Weights of a small transformer language model.
Size: width 128, 2.63M parameters.
Architecture: rotary positions, no biases in attention or MLP, untied embeddings.
Training: a variant of SOAP for these matrices, 84M tokens, 5156 steps.
Each number is 128 + 32 x the weight over its row's rms, rounded and kept within 0 to 255. Layers, rows and columns count from 0. Numbers have three digits each. The size before them is the row's rms in percent of the matrix's.

# layer 3 MLP up, 768x128, rms 0.229, rows 136-242, columns 64-127
095:121130091144194142051135141108169132131156115094128109114107159111040108129072041167124136080123114124149098134112161136149189143123098124107163114145141134162176165114162060121121107114113140
093:114092203128115163104131156118180143083102105149128127112132174172155095166141158107119142110080110153114137106128042173130148108143079112195046075165074119178172143103098135082100161126110168
102:138147108158099081187122150108148131115140116213119164132152171132126103142121152074135160133110137139143126125149137122148096134125067083126124156161090205090114139174056137096092170113156067
101:090132166107155158142099140108126149141145121147135107125078147175107161192070147092129070083144149126146169117066110097121179090094139135059136076079099176055165077155109136164182132125097150
103:158150126095167164118142108086124153109134143128134099132106122170124105173141157070100159083139174130061140111080152113095128181151123107124068087114111100115127087147078084188145150118071119
095:223113124141144088122088094154132130133114148131097135127117119082140126094124125099146158136106098081107122131134098128154107158160124091096111142157208102115158174111153151094142130181120078
104:165109132111144148124148135119144140164050166133137154108139143159098146087128151099178103187093175149143104138138146106148091092172179091123150164133161181210108114089112093075107138193107145
096:163123163165139092153096157148155150067165158142134188135082150072069100101160165125119162166140126101139185123112102094108116067119132157101123075142158150134073089127092140123135089088124085
103:093119157127108094123094177092061084167174156136107158079119113145088138132139131118148117125106162128079067149166101111083124137116133132105112123185053121083108150102168106111166096132049174
102:137083075107064167149101106128083137132166129159120092092146144164239113106146153161133106136143120143150126088136115121128151099109116058105184128199127136121176125096166086148121133066092149
090:136194117100123124117075176083191140119118108147170156070107134129108160153143097159094077131086152115119152093199134146123151160125134128096102147053090075132150089096117163187091135152151178
103:164167115106110178175144107108176173097153143185149168096124121110093123122153120130146112117151067089156112179182132139107127117146159175174146112128111114120115134105147095147125074151076157
092:128138107106135150084186097105118075144198103189120184102141140144092141125093100122118173065160148128082111126121141120074133106145192199119157113068126090121147154114065201110161068114023146
110:153128191131156154109134143141149097083142157161182113133145169155089127089114187115181136183174115117071133136088120102117192119121104105121063151096111131111140093157105177090172129072170135
104:183166088115112135115108191121119080111108116193190145148102144129134120119172159165116112163168095104091152158148154102096146143148085076124124172091160168123085110106100168117137165044096106
114:135140113128092132073072108115083080202113142141119137141196145120135118169115114156186111099168134126083117091168119123176104154156114140091115138147106118163166150086121090159069137177102157
098:125154139152151162036077179153123140072166107139198134111139133071141137123148134150135180192121071149102126138153143120081193110087131128069107143176136113071183087122138113168087144099174117
100:100119179100163103127179152120117085133103162124079090146142142152074121095134142132170139132142139157121147074091124136091119153134127166124116113134107132097154088109101092131149078082150159
091:121094125114093157153181126150185142157124169143119115093186141094117132109111196071108122082103097111088123068143149157143086141130129096072088152087102099135158088119126164157156073164199127
098:114173108182152093085156163098201144177100226127157145054130098163098124036088147138131147117163173126119123125160123132111145118116128131119184129109124199115169188143151123084078111113108134
094:059059059131097105170132156167097142171124152128162110153124141143154133150147126187151084147106126132107112109168134098138102171152066165112173104115119086113127201106114164095117135151154097
124:149104113083142164176155177135116129132147159143170109123091083111142129126168038146104135130122087152099105122078111139128108078139125147157122138174147043172115065149089142221170150088101119
097:108159072155053141111126112071176127203175113131167112092158106126115137130137147142129183143083127101125139080106158097087101169145145190121199117112107112111129126126111118118121169159103131
104:129093135148138176146124156138111134166146146151198050121173147123138123133191055116151119169085153117129099084162097112110132110151135114172122088149132140102069091137106115097134138152184159
089:119076119159094134131138119097114179169147196136123150130156070142108069130150085109092151097152090123163086127088137098092103096210155197147126117134144118139083097141163058129090109100173109
104:181087110119087143110113108219167152126164179139124092116115142129101116150089144184104142165113111190100091167159120129124160149127123128144099090096087165155164138045103132109108175154189081
103:153106126140136099175102145115151093146184087184085068094098158075165093102128158166084183137149073137142175104133129099118184105132143061170153112089111113131145122153120090141126119153174154
124:112155105130151132132168095177159059024112123158137119158094138158119143114097187050150139091121118139188105115158099136119130160133114162103098070116101172120168071162142132128041149053146097
099:135109151113102125084125171110097137091098151130160084116132126147145114183166122126110105114098144133123055151095100093057149098134081133064167123110111146126137162156140128128124174152139142
101:127103107112127191108113135137155138140130134115172187158127143109148141181134153056137178192115163108124119147105205062072084073131113122148076124122054115114143109187151104120095131130146123
101:154136085112119080151131138107147063168095188117158137122169106139076157142144146157129166178101161134155081135140097078128114155126153162094082132189129104123103081135171162162154073122171167
096:146155125148110197133076145121067094116122154101099121152170137143099088148097136129148137158108112099095115077191162157089116107183142178115144142112117093140104140167123059154143142111112197
108:078134105156082079138115153081171099102178112130165126148073133154141127053085177087150134117159104164143107160143073102109104130122143133067147109142121090155089128161120174132117100120091131
108:103147146096144121118134094142188130164154182076109096144122093100129097161162138107142095099137124091234138138112147139088104133120156063116124098140118113178103100131099113099129105143078104
098:134132122116156162133155129136098178125086147098169097134150144150144067122127140110161076076143101147089140135072187176158132152127142099133148171088092092180152180166098146118171145129167176
092:139096024127029127114181072142145129115139112119106032219070164116090119110152073145127127149130123132145162116113077184117131097189071113127128131146097117175110163130133168105160119174120110
102:120131203118108119120126108144103173100104153099130123112092107114160142093130108087058122149115126100089114141155129131125131086131131103151069069117131146118193103132089139090131069110106149
110:105172103109142093153175081161204118125088151145109126107110178119099133090094158139085135123081194135105150147087140101123077135111115105093150106155107120038171150123224099138036113100150135
097:137132174192146049094102105156060172142126119156155136131094154113147089147150119117128155139093095145185118127174164138114127098075126148125176100185150137109116157152125156130156106148093082
096:097107104127116164171182142127128086108162127213171125125139200144118105151131125108087045109102176069120089148113153114130100088067136167179097121113107117135113091126100135109198119092101129
094:177132181181169144152152109172173110186074131135123126144084130102135168135145109111103176114143148111143140096108126075073129127153076109067128135173140077150188171137155180104162106074152149
097:139129116181137171146146126182124101090193093163153122146103172124111110128120090166188083123102159146052160133131182096124150151139120148090118082085094154142087089142137188143096161083131105
102:088129116160125120145167171164108101102170152125129022078112131131130052089123149078119149114098068178150114129081164112155118099117100194189124126122096164190123130093120151110103159135124120
082:127151125133123165078102113093172067103142120139153153106102160086116035098124140098147102132143089122127081127174101111113122109142154098143109125145190046113154136138176138124106139118161147
107:150113090178101113130167169092109126101121079122074116102119156106095079171171141120133151095131140116137094107156078119146101187101133163088149083168149132123168129120087141130076085143106124
103:149133147130110085091116145149152150133149124119118131165085132112164140155105017112108068132171055120193132114191130179074086136128083129151176092150100113148204190099164071149076101140079155
094:071127147075200122136129133170127124089166140147102130142147115142098140160129110123166071113145087154129189137160124140087195160125090066123092128125075154111156145110150135069056047135112131
089:118108131175119136142095103186100122128065109149176124143082151140145113138143144112130123088101131142130138092169191132139127196121131163134082069132129183169119095171106134108142125080133119
094:129148102105171140146105146143157127156151152187104170180121111124166170094094152147119117123107155198129111146137080073152135169158114173103129123145163130121123099152131166176110146110073172
106:106078165121132126093089098173153166167129107104145083132124149159081116191117151124101132143064134159107122141172127114072150089189124157160128133102108146119166089072086139139132090143190149
109:105156067112165216118196160108120145141129230161130113116066152170129178111112098171132159118157133148067100116132157121134118154160114130057113104176068132179106104138128096142117093089062115
107:136164101134103071088140152078123159158117145147118127091122148131056143079094103147171133106098126126144117128114039070101123127200148130165106136168163112161110149208127116141113182130117129
104:131096111155105154171143100136116162119095139097126074116165099141141076112175125142102053150145148106117123149121137144108111127161179115144132156116117142160169134125094177113140130143161163
102:183102141106155179166121122114040107179158116137115147139115164163132144137166135118124180151098123120139106112149151146171126157102122132151119152142071131195142061063159110100149131135119080
093:199150195045152123078175177139139122070143119115078101124083133107109138085103157140137151107096068159117062185122121175192146143145092125147134165137103157129147155126174144155146131129090097
103:120095108144123147125154124131125156112128169079121178173149149100164096117106105188100112171071168071111086128130151120128149143166171131156104046160122140170153119145070178108090132150146187
110:135144169124154143126096156194161143217109153143121132091110107185150101086109176136142103167106109068090088156084114113089094098198113107138125112094113120105141152136125127140181122125095166
094:143170203105149162110154071203149171128171109114192145105122182148169143136135134183148113132089117123135094073108199139089158161124138147166091128169124081089117172142121141166073068126107096
096:149106180183121149112096170136104104151157161155129098145084159122121074093129139154107092120154121086150085110151121165115146098132116152138147144162101153130127077173075150106177175181073113
098:145096127103099140137081071147149139103101127170135082110103116126165170092158174137145109172172133138190068139144080140104034076152140078162088076130241127169154113096161079126125070152121192
102:125096161105124132167086143131146145182135156148175177151123144127092135089204127161092146151118159097120085117117139198122144135081086126162128147162087122142096142206087097052148117140141117
099:066093079125145111156119149185178143025125113141150124122127115136092100114146147110185131152119096144200157158119069080115108137116139186121151097175122144151215136164158090127089107119129105
097:160101121184080180083174120108097172146147109178160062172075096143158071114120138107112188141101155145112127135130131149089113153089112137097146105079125091149109094112117077069142150153163105
094:148130051129145111132159095078129118138121114156068116142104169135142068128097073139144136154142099141162121088141096148170134134080094120159131164169167123087114137155168081101111140043142089
088:126116153163150079071123125112094117093119118152094079137200164105117160091156122120140148112105106125081165111107139114101165128208078165194205166129107100139098149105133081181102074141117155
102:148111146131104085134157141121164149172154123114079147072100124123089114141130133142175094192091085145151097114167177133151131121127124214070116082075148102120166133153154175104135193147053142
092:108091106147073120114189115168163105081110080071085142116108164138135056075138090084116168033130146147135140142119184118133065181119124143151112119100162158125136187174106092097179120139159088
100:136122139141134148131164187058134102164122155183122176151087164129195124067060110097154134170125152102155186102133069117105085146110102127107057137108101137149156153130097112140121121125115098
099:101169095160170134117130172197124122165169090130112108145124094113132105136082122109136174030153122105137173084106047091162134169108127111141096130131059105121067120145159134158147188082154153
095:195116095108111127177124145113114107203146162135167096138165133124135088146157105084092105175106101124114133115074216166088147106177122200165154086139095088099129172145136182117109113185114131
105:089069121128119135182151129098115194156121121151119108187027151097167083119197128066178116188118107098134187140137111108070150175134173131164145121106120137092125138117114171083082187112073137
091:112131100146109040139176170109097153078141155183156118135126107095184105134158099111174117131113127165194106084109121168118094147110141124121158180107183126131085124110148089100121115160138180
087:132113097127100195167111113169133141107138150112155116132158138116117089150155131082157076160105138076050159042147129086100111098072154145154094101151169061139103090165111116122067158150121147
111:129107101133187134176104140161140112176080102200095134125102171126132148154092081096211179151080129198155116111161120114167161122141075120103098098153163074180158167094189116176117146159081131
103:138111124103087088122142157159088135095141109178145087163100157165168122077106153093175147102202100153092174130153129172120149163143197079159142108137104126141145117142076088133112115140123126
101:094112240179109165127169132115140101147116123121114113151169140104075155147089158145153153154092124067130142122127177174149142153108104167109071097155133169178165115112134189163092148101120094
095:120128104145080180167161090148166086158115178142149081133168126081152079131143137109113129148094109119159049101115128206098060059131119107119177092122134092108157105125174115098102197160087138
095:112111096114056113138112141151152159172096147150121143150129128131126079116118093120124151076141116095117117071113110159149120147167095165044130126139104067129161136167144130164085126159156094
099:117098065105130158090173077160121174149159109135105115117163085122161145121095162137117068123151108098150137069130104123149115094102115058138117096165140091163160097166151064210153147154130114
094:150124138091131120164090190072121131154079106126143091178110130096112157109143112100118171083106167136096111100142099164102112068132133104182095155137116085156131105137084117165088080081208137
079:127116104059132182120148149154122154157084116127106134121154170056134150157189138157111065157119160099113144111157154101158144130111114100093074161146192128175138116114145114110097099094096107
108:161089050139170125124107141134120131143091132108121080135144107122078118117104123104148107172160158135142096109084151128127114093144133179099184047108107118147155068212149154107148122186095106
095:184128143097145143171134187169146177083124119083156147164131199086183122132117149115156096094155157137090143127109062104134141103146102204149137170148099172204173128175098142164154063100169134
098:163133091098098138179189124149169162166143163129150122140136133110082121149173106130080062130159122078156175032088130114064129151121161093155168105086150073136020152143093142111177080134089185
105:083096073105136140085136172121164105150156107168145108116170140132162123115076166048121134152153181128131155126117137103141114154100120064119163092152158176084190117120133104140139182050144099
093:188118113208141117148097137123110161062144187133071079081097133179105169162141129134134145122151044148141128124108105128105121095127151113111138089145091156116067102145094195102108113106097123
102:139137112146151119129104108142165151144096111091125023163117165109132157110088175164150126117071111125127096107160088146142101080130142103124118073061180137144121121168184118119144099133188136
092:108148119122103152156187172136184108163152124132188093210074126116136070198139115162078109153100137096137089128103111111130104159133126110107117125163153090165154106088106112169097112084145114
096:101148150099053083178111190169143141115151106166077099080124218177099110138169117156104069133136158122161095168145136079149154205095162159135107144187109093099155145082163119095126106121166063
098:137185099106118159090147166163083084128071144151118121148134132157153094161147124081129132068141092156121167143137163150124157112204102123106151104164122091110145092100141223179081147149049153
099:130158114205155098116106079134144111189171146117168104097095126158100081110158118113135145162063131101079137110096189126135148165095171172150096112154134116100112195097145172134123159091092103
099:110103139131169135140136145178153080131151119156158094158105170126126038097096078117146077148098119153083179123155070115109098125119137157119107112169113107148168168151113107095183145115099115
099:162108095107145110116083131116124124123132156127163138135164204160067132129106170133162185109040094136122180080112160169100151068145103165097142185104071083125136113101163112124168143192152102
097:142117164136164161075114175142116127184146165077145121135120156174154141105139150097088120141136117085142215077087119068111170073144138153106100134127115131180136128161099159139066111133161117
098:117118181128149113160126108126178088142170156091061115138130146099151099123111112147155181133114127152132146195137130103052098087142107082115153107123149113146129109127077193181129138131134117
094:149155114092082157203183141152141126167137158137148130080186112112164116170131163139095100132072173032150136123082106137138172085076132144151151134120137122156177107181129079078075145134122150
107:154104096142163147135087137170184150116099141128111137101158082140109122124121134195154150083078155132069153138104177175130112099134155127077161146077126152144112091173106136154136093134186137
108:124135079108156147139116126122118119118141117114119106123165162154115114186142136142119083103163141133145103123124076103112111127138122121118177135181107105092142121158099144165224096145079048
093:127122105153148118138129084162090103070153146083085165192166098117102176146119072126163130107110134126153120143171060128107154124116130126128164177114120095181116100070169095170079153070123171
104:169188135111125134088106109105170147095118117178117174108080077117114115159094144215127172114108141164145142066133134156063112143097115109113142108102146182081164092123122164146165136126139108
105:147130125123153129137112184139110129100077140178129187164114121128186094111161099082111131153154106149039132129197126138167162098133140100135133090095169137124143131149106137073130121164137200
103:084088125120104104145186126136124122134124130119128113152096146133055118159119119099142122147130092099141090128119108145150132112104147142085098095118181109148138084133158160114150197152131105
096:118149106063173180072077108114129133120138106099136154068152097102108088168116093163150134101156089101134060133154124132170166178153122064085088183211134095129135154133091146106152138139049095
099:128072161145061144106130107129123180077175144115107151093013166182155080128129151120127100131086087154146098137138136133079107125120151212109124134111170112093102150138174108121138134127083149
106:114140158102193108094174129128107180144142106087115172172198152123138160113096143084104146197119143129101086108096088122170072155112128117140166182116120051155127158098117101101091078098142189
096:144130100124130153080137208115098171082092080110123118099121149100183098157035058176109142109076114129084128108105143087114138103092101121093120141161120128156166135116143184202097104173140098
097:058133154153173154155166131125161029078160119110143138139065128168093120134201176126128055090139146148125148152128079171117114155099159110195095148127080136146129123137113074103140156087096127
# layer 3 MLP down (transposed), 768x128, rms 0.215, rows 136-242, columns 64-127
098:136076135090078065049148138119110083160111153141092081154104102093131127136146092144112114148116123102134131127160105164148092130102131185165109064123104152130071205046102126163106141152134126
101:131104163143188120114114124100134083170155163131126123110118131111112071124190140101151154105094178140184141129134154125178157138160134158153149107076131122114161050140116149084188087119214157
103:128093094081144174157142109164066130117177107123173063131081091115127126154164139157101182095081118155093118167158112149115134080077125166099166118125163104111167174116119165149132128184091093
093:127106156145122131089160132091105182124166069104107087173091066087175124148116098124075172137168093075100075156067084100136118154120091066102121124167163155191111138080121094068100187163075173
101:104128154179207121151110153127152071163126133118146104140109139125084156108107097142128095095087073130185112143124124113205172112144167158126102150133092096146150159105196157113056146132153144
101:111142072084102123114086119147102105104131087142112158146126133137118088111063142130182159183165127109080159137143100122146109133092131114154107138145145080108144163152060151130156167140082109
092:131080087120144119125184100109158169137107115124135114142135145136126147169102142197079141126155168110132142157157127071132099090050085084116126124196115112082097083143119115128128146168144115
095:098155085100137112142095133143109107093124118117135137149135113113136132116145138111107116122153112116155063118154156071107136114108107149179109093122187134086177094185092136098169164134071130
093:214132160141109162193134158135150126145162087156127155139075154157139160076109106142122159161149148120135148164120144100116128117096115155168153149131171085087134131119114194119073157137108087
096:149081131124135146125129077109098113126155087100093120149133108181194091164106159170117149161133137154112094162115101166124135124085127063116113175148095143110066128110102150159102153116120167
104:170089178148145184108103160133092125116074168123154109132096114104167206132173142056083130073151107046130138142106091125076111129135120142096146069109152140142163156096168107140111089149103151
096:117108150149115173133143129165114108162159124096124150177137147122091161171115096121114169120109137136115195148112145085137110183109120113094165144159147144162101115191105120137075132177117080
086:115086135122105168101141121167090170156142135140170177115170080145166100110097153075155117109129103156146164139119168133109082139119111138158085122146170182104132107140095074193180160120088192
099:100128125099083158170137130145093101133200146156143149047048164176135130108156126087102074112123196107095106151121141120192146187087103095137163160122115145157127150127120090122095158201130128
104:142115151131106126142132172139135118120055139117113163128161150224051195136116143102105133126101166102126179155107127103148174037134091171150128101114159165122074137177129112106121096135125156
101:131085099130083101145128082086157103104120118137161110170111138188097144113121070116170058120160099098094113189075148178115124130086113094135075068136107109112113102097128177145152155094155139
099:158105127094145062138166065160153082140121193162132063118082127075131114115130141172143095134119138157125129107172089166128129133206139166151155147129117133099090135117103071103090155153122179
100:095144070160119115164101140134129116173135146142139155145134230127122099181111161155177125204128121083189130190142140103200098088099076146111117163129180124146146184181150159129182136134194141
095:147102097151124175114123133146125064086203124205166101140103154103136078157201155093101135213103098190168148167088165092104145131148100102099115109151121159163166238114083106105117165108117121
090:153097129099098152153139189148129082142140150140165113100104110108086129146164162115147113167149114130117142140143080123108078141129113144153089075100151147144143032101134090133136121181165133
095:135085163143138133203150118123169072089147186120137179111116102120094122071152119108082187160091156091077107203126101071098081126165088138129136069100179144123124105151117080137085115142164165
103:129123135116129111133084146138071100049134100117043155105109106150143149149113140117161131130150178062196133135119116168143114132104117184116099073150121206138125089093147106051168116161138130
094:119119145112123173116201131116151152122118109160055144100130143094080105128076087110113169146122122114094176081139121198238132088151110154154115154122154149110091136139171118041103116156111172
109:072113140112153070205171145097144100116154098091103109155141190151147120138113119109134101126145141114077142135154118151173129126124132157186133127137109149107132136092150147135139116100140213
091:123113215129095144099137123151122142149151048152130152088142090101139123114110087146130095065125112129098135134068116090153097184107135069126109138147126121147152164175107188079125115146129108
094:167047107127147157139135110166110104150176077107070152104127072117150148143137119139196122134129124103125129155187162103133128079114137105091133186100185090113079070137147107161115115090098150
105:135084118115144060200093123121127119114098107091121115140151101114057153080104146121146160127112063132151157154135107102112151110136076104157129114143124119140065175107178074087133188133163134
125:192112169180090087123121157132057148114110130155113139164180135139167134152066138131166119072126072183180127152097111188108143159139112153160131129151168153065148122148070041075139111119098151
102:147114165095071134134158123065085103096088090137097145131087140128173136138138106137141103109200098134228143165092108093134138122109135137061088118130136195156109127139121132099132161133171102
093:122148158169119095090117102160161091150139080120160149156136110134097134107181153129078161149082166170086138172121188073156098174102188075140147184097162108027111154163168113104118112103066145
089:131150141144112093126146118104146164140117085168139100174098155087181112159130146121195175108215110101108143105127143184140182090131112140149141142107148177127101089155099116110163161096115167
107:153147159148120090112131051163123135095124107128164150128190099165107158190064088135133120119165135122059164101146138137204123137089126119114109097148124108108147112116154044146124108112105166
101:108090159125159090117140116096121069066167073079199177166127091084159170110149165133124119096169156164133136138139132128176090064163169099131137105123136069193114147111103135117142183111085140
090:178076137139157127125107172139161121096094109133131076203185113136106135145118152165173148143199149101108095159108085131158137106131087161097156162063130065113109135043138114131097144131065148
108:086134095115135107103140136123112113085136158082154179114154087113101144121117120094044172079132127222111099083148138034149126158157117102110085120143143140129144126159143112128165129085134160
106:141183097154164133160146147118133152086121077134101087179136089119115120134148143111116066162148119119146116091190124147074069093102157120144154175161145144144120195140098106105102103140089154
099:125164174128045085137111102130163129051130110145123152121180153098142159127052124104121135169084152153079138180141173147159116177200132103122106136085123143074120184137111140156171101082155102
099:113137135163076140128094076095063188118125084109189141092101154128125152141109110119138129090172141085146107159074166130121130172146135180137090162144084158164083133111147143199130132209142189
105:142136167076146117120136119170143149132053102080129119098079089122138098165138159104147118141174095193151085131149136038125155178166150106141123160089170104107132174110093111046072161154117124
110:148150135136132099137084148137139119128142188173116139114064159147167152081127127082149191081082152083146139132124137171143100153084081123140129201116085164090111112109100134134170120075094132
097:174159143124157063062123111172121164154103127103153191150095123130195135146195159188128101092090102123109119117097148168163149125117166116176094123104158169126120159156097124124106173118052128
094:152157145092142114142151130175097161132073126115164123097125130177150101126128079133186099160107126173131165095091171141105164174103052195089107126123152114163114088119142108159092156090089106
092:180182097096158091074122111116139138160168070159147104147178122107204160114109165167073116115187148053154133098087151142099159115142142139150054162115120138139151126117066102100154162119139119
101:142138122125139117125169132136134128150146145193107147134091086105060166110160100112135098111109091144159063114150118140155180139119074173149162126148122138150153131088130146180209160071176132
114:117108133102097119131118127084073130083132106127097114140188145077129133097192129091106154129099132096143114119127135121167160143100122170124176158201172170099089153192105115094080166188111129
113:151105131114109131124077151187147188172077172112142120132155140076147131053173105141047158113106101150082106091171112098134114106123141132160186119108137170145104160121107136125148104143110160
108:141119133106164148206096091130143146140090168147100127100093146116127092162159139193163121186090104141145120147148109173094135189145079141163119123089097117135160101128124157107192140170108111
096:104148092136130111157119149112180136054167112115136145111130148099158094111092115054145136143120141126163166128119073110096152144087131094038173165143133131076086106107153152073090108164086076
101:081196072136077098090086118120138159100137095107065128107167144127114131143182131118099122149057189090103086126159174142133146209160104069115165144090164165124120039131092112168144170166117109
108:122152123134086096097128100139144102126106136052126147108083140062155179096167096116111098142145149145116190150142159135162149079108084130134044164125108108104161130130174162180051107151100155
111:157137100106168159108096107135097164151121158073087142057078189122161143086107119060173123173161105108068151182138109133187172140181104119096148124145077156124146135136129099102113148114114029
099:141094162113111152135153083146149109152143091088165115122163135134206156178088144138185130159116116137074191078078154157138145143131129135079111101170153170082133109053125105105099135145131132
106:125144157197126109140105082148143141172100139132151158108219062102132166107148122090150164125136102210116130138108167131178143143091091125203097121175160180099144104127151091107105211096084136
100:171105181145095086122139167088097159110161157150178110124065129179143142139145200143186119196108128093108137113160136183121200175159135157128130099094137135117133132118157081145125059140146146
099:115133085104100174098147149133115117073108176112136135106139152109125180049128144157163090155145135088128182155140153081090107166080168103149132142134100173090131121085118131127161121163088130
095:113157127141119163139158123090124117127131139116143161171121100122181155115113131055109134129109131101172107165123094123176135108139158070155188103109140244077196150154143117185107075115153177
109:108107106135091131087141171101119209175084138134180168094135161106115133129123101173098135084183114130101122165127144068113141191166124053167091169093150155169151125120133099159095209126087084
103:137073141098040087179149122129098128085147062103139112114121062151085183163164107128102133104219153075129138197154111118115119110136095113094126099129123155130108101063093107143167194109059123
098:138129096109183118174099097138110167093088153106118101115115148099121126133101107155104135145073198123195103144130101112166171116170150174100114069133143139085127121061179120183161094142150124
092:103117127112179174095139073111083082181176132099092219110157095126076098154141065107103189087167067123146145128149147138114155126111117118144138106152170151111161089094122179091111137161163102
096:118152134103137123188114137080129096178141080133088115105089120140154145165078108180172090124090128127104142108082150148206114144092144117182138115159061155144141062194123123127110153158133104
085:174101111110110116090098134126129132167071134155118173142133083133083141134101131158097132173134189077111106095179134178140086077120121087158081156113147168103071188131105151145142174140158162
101:104092120108123181127130117099121123156093128166062128132097118166132124122120147169107079218131143142118081098111157122157160109137116137125202145115123137147101207125119090118110114156105147
094:105075165083133154093129157185172156185184156099149146082140183164140146127210134141107140145146139106126043158150151142137100121149183114049142145096165105160113141102107142175185101133105167
113:150080114141194136195121140093122070101099101138074142155112096109149157126072095120130106154123121093145126135144129093120166104109151140150232100142126135193155122092133106155138139093087084
111:143156169205108149113101119080175155069089102176137183121111095111164145137159146184109124175190074147097107156144188122129112114081100127163147065100131151155126124127130168142176147112113154
098:110161088114152134148057168101127100151061121133080113123084062089077150133115132144138110102148063153160121127102147109074149093114149091135117131117132105177107100179151133188112118113053120
104:151139148129053140129197095137114125146157180136177154128085122162185142123105138134117194134180136135069125140116194139140123104112184192138112096085136125131164180162102110104117081129150107
097:064061161107140123159110133112098148097195112118126109125062084170157142086095168130184106141166099164138071138069156137143095116115136115151128080136137128136086153086163126123119209111092142
106:203136144137140145127159119107081186123046158134155077120130163093144075093134125158133076121103102087092168095108059099174097120140140120139183139131126178101148101152196051162104109095133129
107:125129145156089110176102145137114127062130106136075196086119131112107070133137143128120111133100077139104174113108107204105167180119162146080125183102151123179136090129170135162105118096174140
099:146169138145070089131172110108149105097067141162187118148128070079113201120102107112155165112128107089156145145127095094091149148172107127136164150081073150121130136133122144118153138116087143
094:154156148135134121083102052152121164142158080133189141130130126165127073187107093071117185099096123123074123185131145130156085089131148148142116170137128149133123099149108145186110160114096088
097:133118167148112132080150077091091084091177138077110144135087079161166159141110150151145165082142116092105139166142138085078128176157143124147070157114118148118064046118080107140140118075194145
102:127147110101115173136150146099108105045107089120145121114150143184117106095146171173090135128108155103149110115093136146110158151114068086166087135156156151081078109130131166108097156137223162
110:155115125145103135102150188071077118117088129117108127164070122128119166138097121093080153195086104168106161187107101097168093180083116181097125128130163122183144110106131135099136101102129072
086:188138158111174150137092059172108066068122075077109138125096133118133170151099132116121159110188128098153148179096164124213175120133134100145098154125112121119081110123166163170126085136106086
091:130089072132141143141132218173128168041201088135140103176134090168109133128131204146152101167114127067071099105088080133105172178189150111124165118129179112102163153103129068171142083131180154
103:191159149164141108149135085146153158114120156088127147165150116154123124168100169059124104114128102091112050134155094165176073086115171117136125102154118112082087174091171121180130123120120157
097:088121094131093134050095146114102175074081062155110137077142188117101083118127126142105098115104065163117127104187073115128102164159104134127090161118088133153127093102147097158104107175136081
082:123104109125119139163129078083102154072167117112146105152150149055118126178118080142108116092088121122191178118160143082128114088150062178153113170153141128129104186063092175127101172166081136
112:187150086106181099166132151131173124078133046106107164136102138087118154146092135116078085149134110192127131130122151134183167177151156080150153084124189140150171101144069132168092117094126104
099:145151131121135153125126138082128154089128123123161154150159200152176114102157174172153085086114152083127142096186163140147122123111111110114166139100139172117068138098088089157153159124144169
095:094085075082120112135134208135180153178119143063089149160116148147092169154147115140145134181158101156120168127124159123111142109153161131170146121118146143149138113134095128102128102108095158
091:129099124136096144092124150173103146064138130089164146092109165157113134131166095132151140213121112133144178170114142130120164096116140157195129120085173201109138171111157126086154113147140167
096:078186120119132150147129127206150144145097116158176123112166129145193124121176091137086173145140093127129130086180135130104161107145127140097176159093118140063136174165129075102072157110131173
110:150121129121154128067150095113117113124081121068174159058164123136084178121068153115135181156173136125146095122054070094174100153121149132124148136109092144156125120103121095096108144111099084
088:178119141142171089089113103072166110083108128134067058130139143114126130101127145149157109096159114128036136125076180094119145125172183186153078151066140127127123098114096174119088153168159100
107:174117090099119088138150168090123116120140142153065101131090169216106128130194104123081146134160117139079162142208115162142133084143160087120139100112072058080117102162164153114125102115128082
093:159081164123109107151095123064221154119114139162120142129138127064202130132097055151131156130087137154117096111062119113165117102125103138157103105101127158136115127085155159112086110085100131
106:094062132126165090087177112105096146134115151117182131150113098108131109166101175108107165135147120172128195138147195148170154110101101136152105160158165154118167159110134093108162156129142162
088:123212121174116100098093135139022152127113170137126135093152147093125164110117196155152086114116124154147142163146166140161130104127118091157127139109167169154083136108081132145101069140131201
106:122111099126120159124109115170142152092102198160136137164180154150131131149092117151149162180157104149126164167089134122085174121131116111118155159130107197083117134085133113144180169102182147
093:126115141150112147162054146177185104121099056109138136152124091134157117143124159119149179126101184102086138088168140098121116156133196081141141083117100128140155115163123117174119141158122179
101:172090170109110178076124113139116103114107113151125160093150110112124141134130110092075110066138061137168174054104084120179113173125119151062091135120129117137118133169077100148104191096110150
088:090135125143135121145111121097091190091079149142131104182129145109097141085125143082164118116151131153107121099156174136119175111200121122172049132089135154102111143157115135188064157108131126
112:108125150147152109134169132160150065193164132106092062136156144160160141122144122119082172094126136173068148106139040092140176174178107087140178127158142181085129109096123158146097139064088164
089:124132181114108124167096107077112177156133147153109165148117157116200143113152135100164143127154157199122108129105119144115177131076057081136050126116163099163086118111131082159078174156172148
092:133111119161170188152152127136162156119121116162161175132140185101104110082194120183094115156139169134141106151134132175096079136080104101152189126100153168108142166141113121164198130129081110
090:114090156101129116115147092108137121104110092187093131057112154168090121193123164122097146112165056097177144166143134178069092103111167124109190165121103150136100115078156141115133117187099121
104:164180095096091074102062118145152166178111080159209131113147121146099152100134152079121152127172172202130087141092103136160166161147133115135120123121085133092113178130128097164115179110190116
104:155117169164099058168096132137117147119105125042147090080116080155133167147183134152094149146129153059116159137125147158118149096133120126096103121129154117187120130150189134107101121122098125
099:113126158121150194098105170088133062082143129155115136149160109111128127128148149105186144115195102118157124104128104133123117127077136141089084076086181091149116180107125167128138154077076071
108:109106203169130157134177166122170192100096081168116105118155106099119135175123167205137125206140120167114144100116121138105185088144099106122172123145162144126148113180144100114075142123192176
109:117127143145166141125180157053164155155108173101103130171133121117121182169126169127147091134112099136127128073090150097134131123137131088063066187168111127156085122092063112119096120109140173
101:169172149150142058211124148174103179062101090075077065166127086153130175095181160175197110122103090145101114130080147122150171119122142180082124127146112102153113184126090124110105182173116093
103:161129156163162165103114117121116208126041177156094155051178118122131124128080133117159096122117149173160072114094092111176157148132123159091188119150102139202128089100118154147128149123113129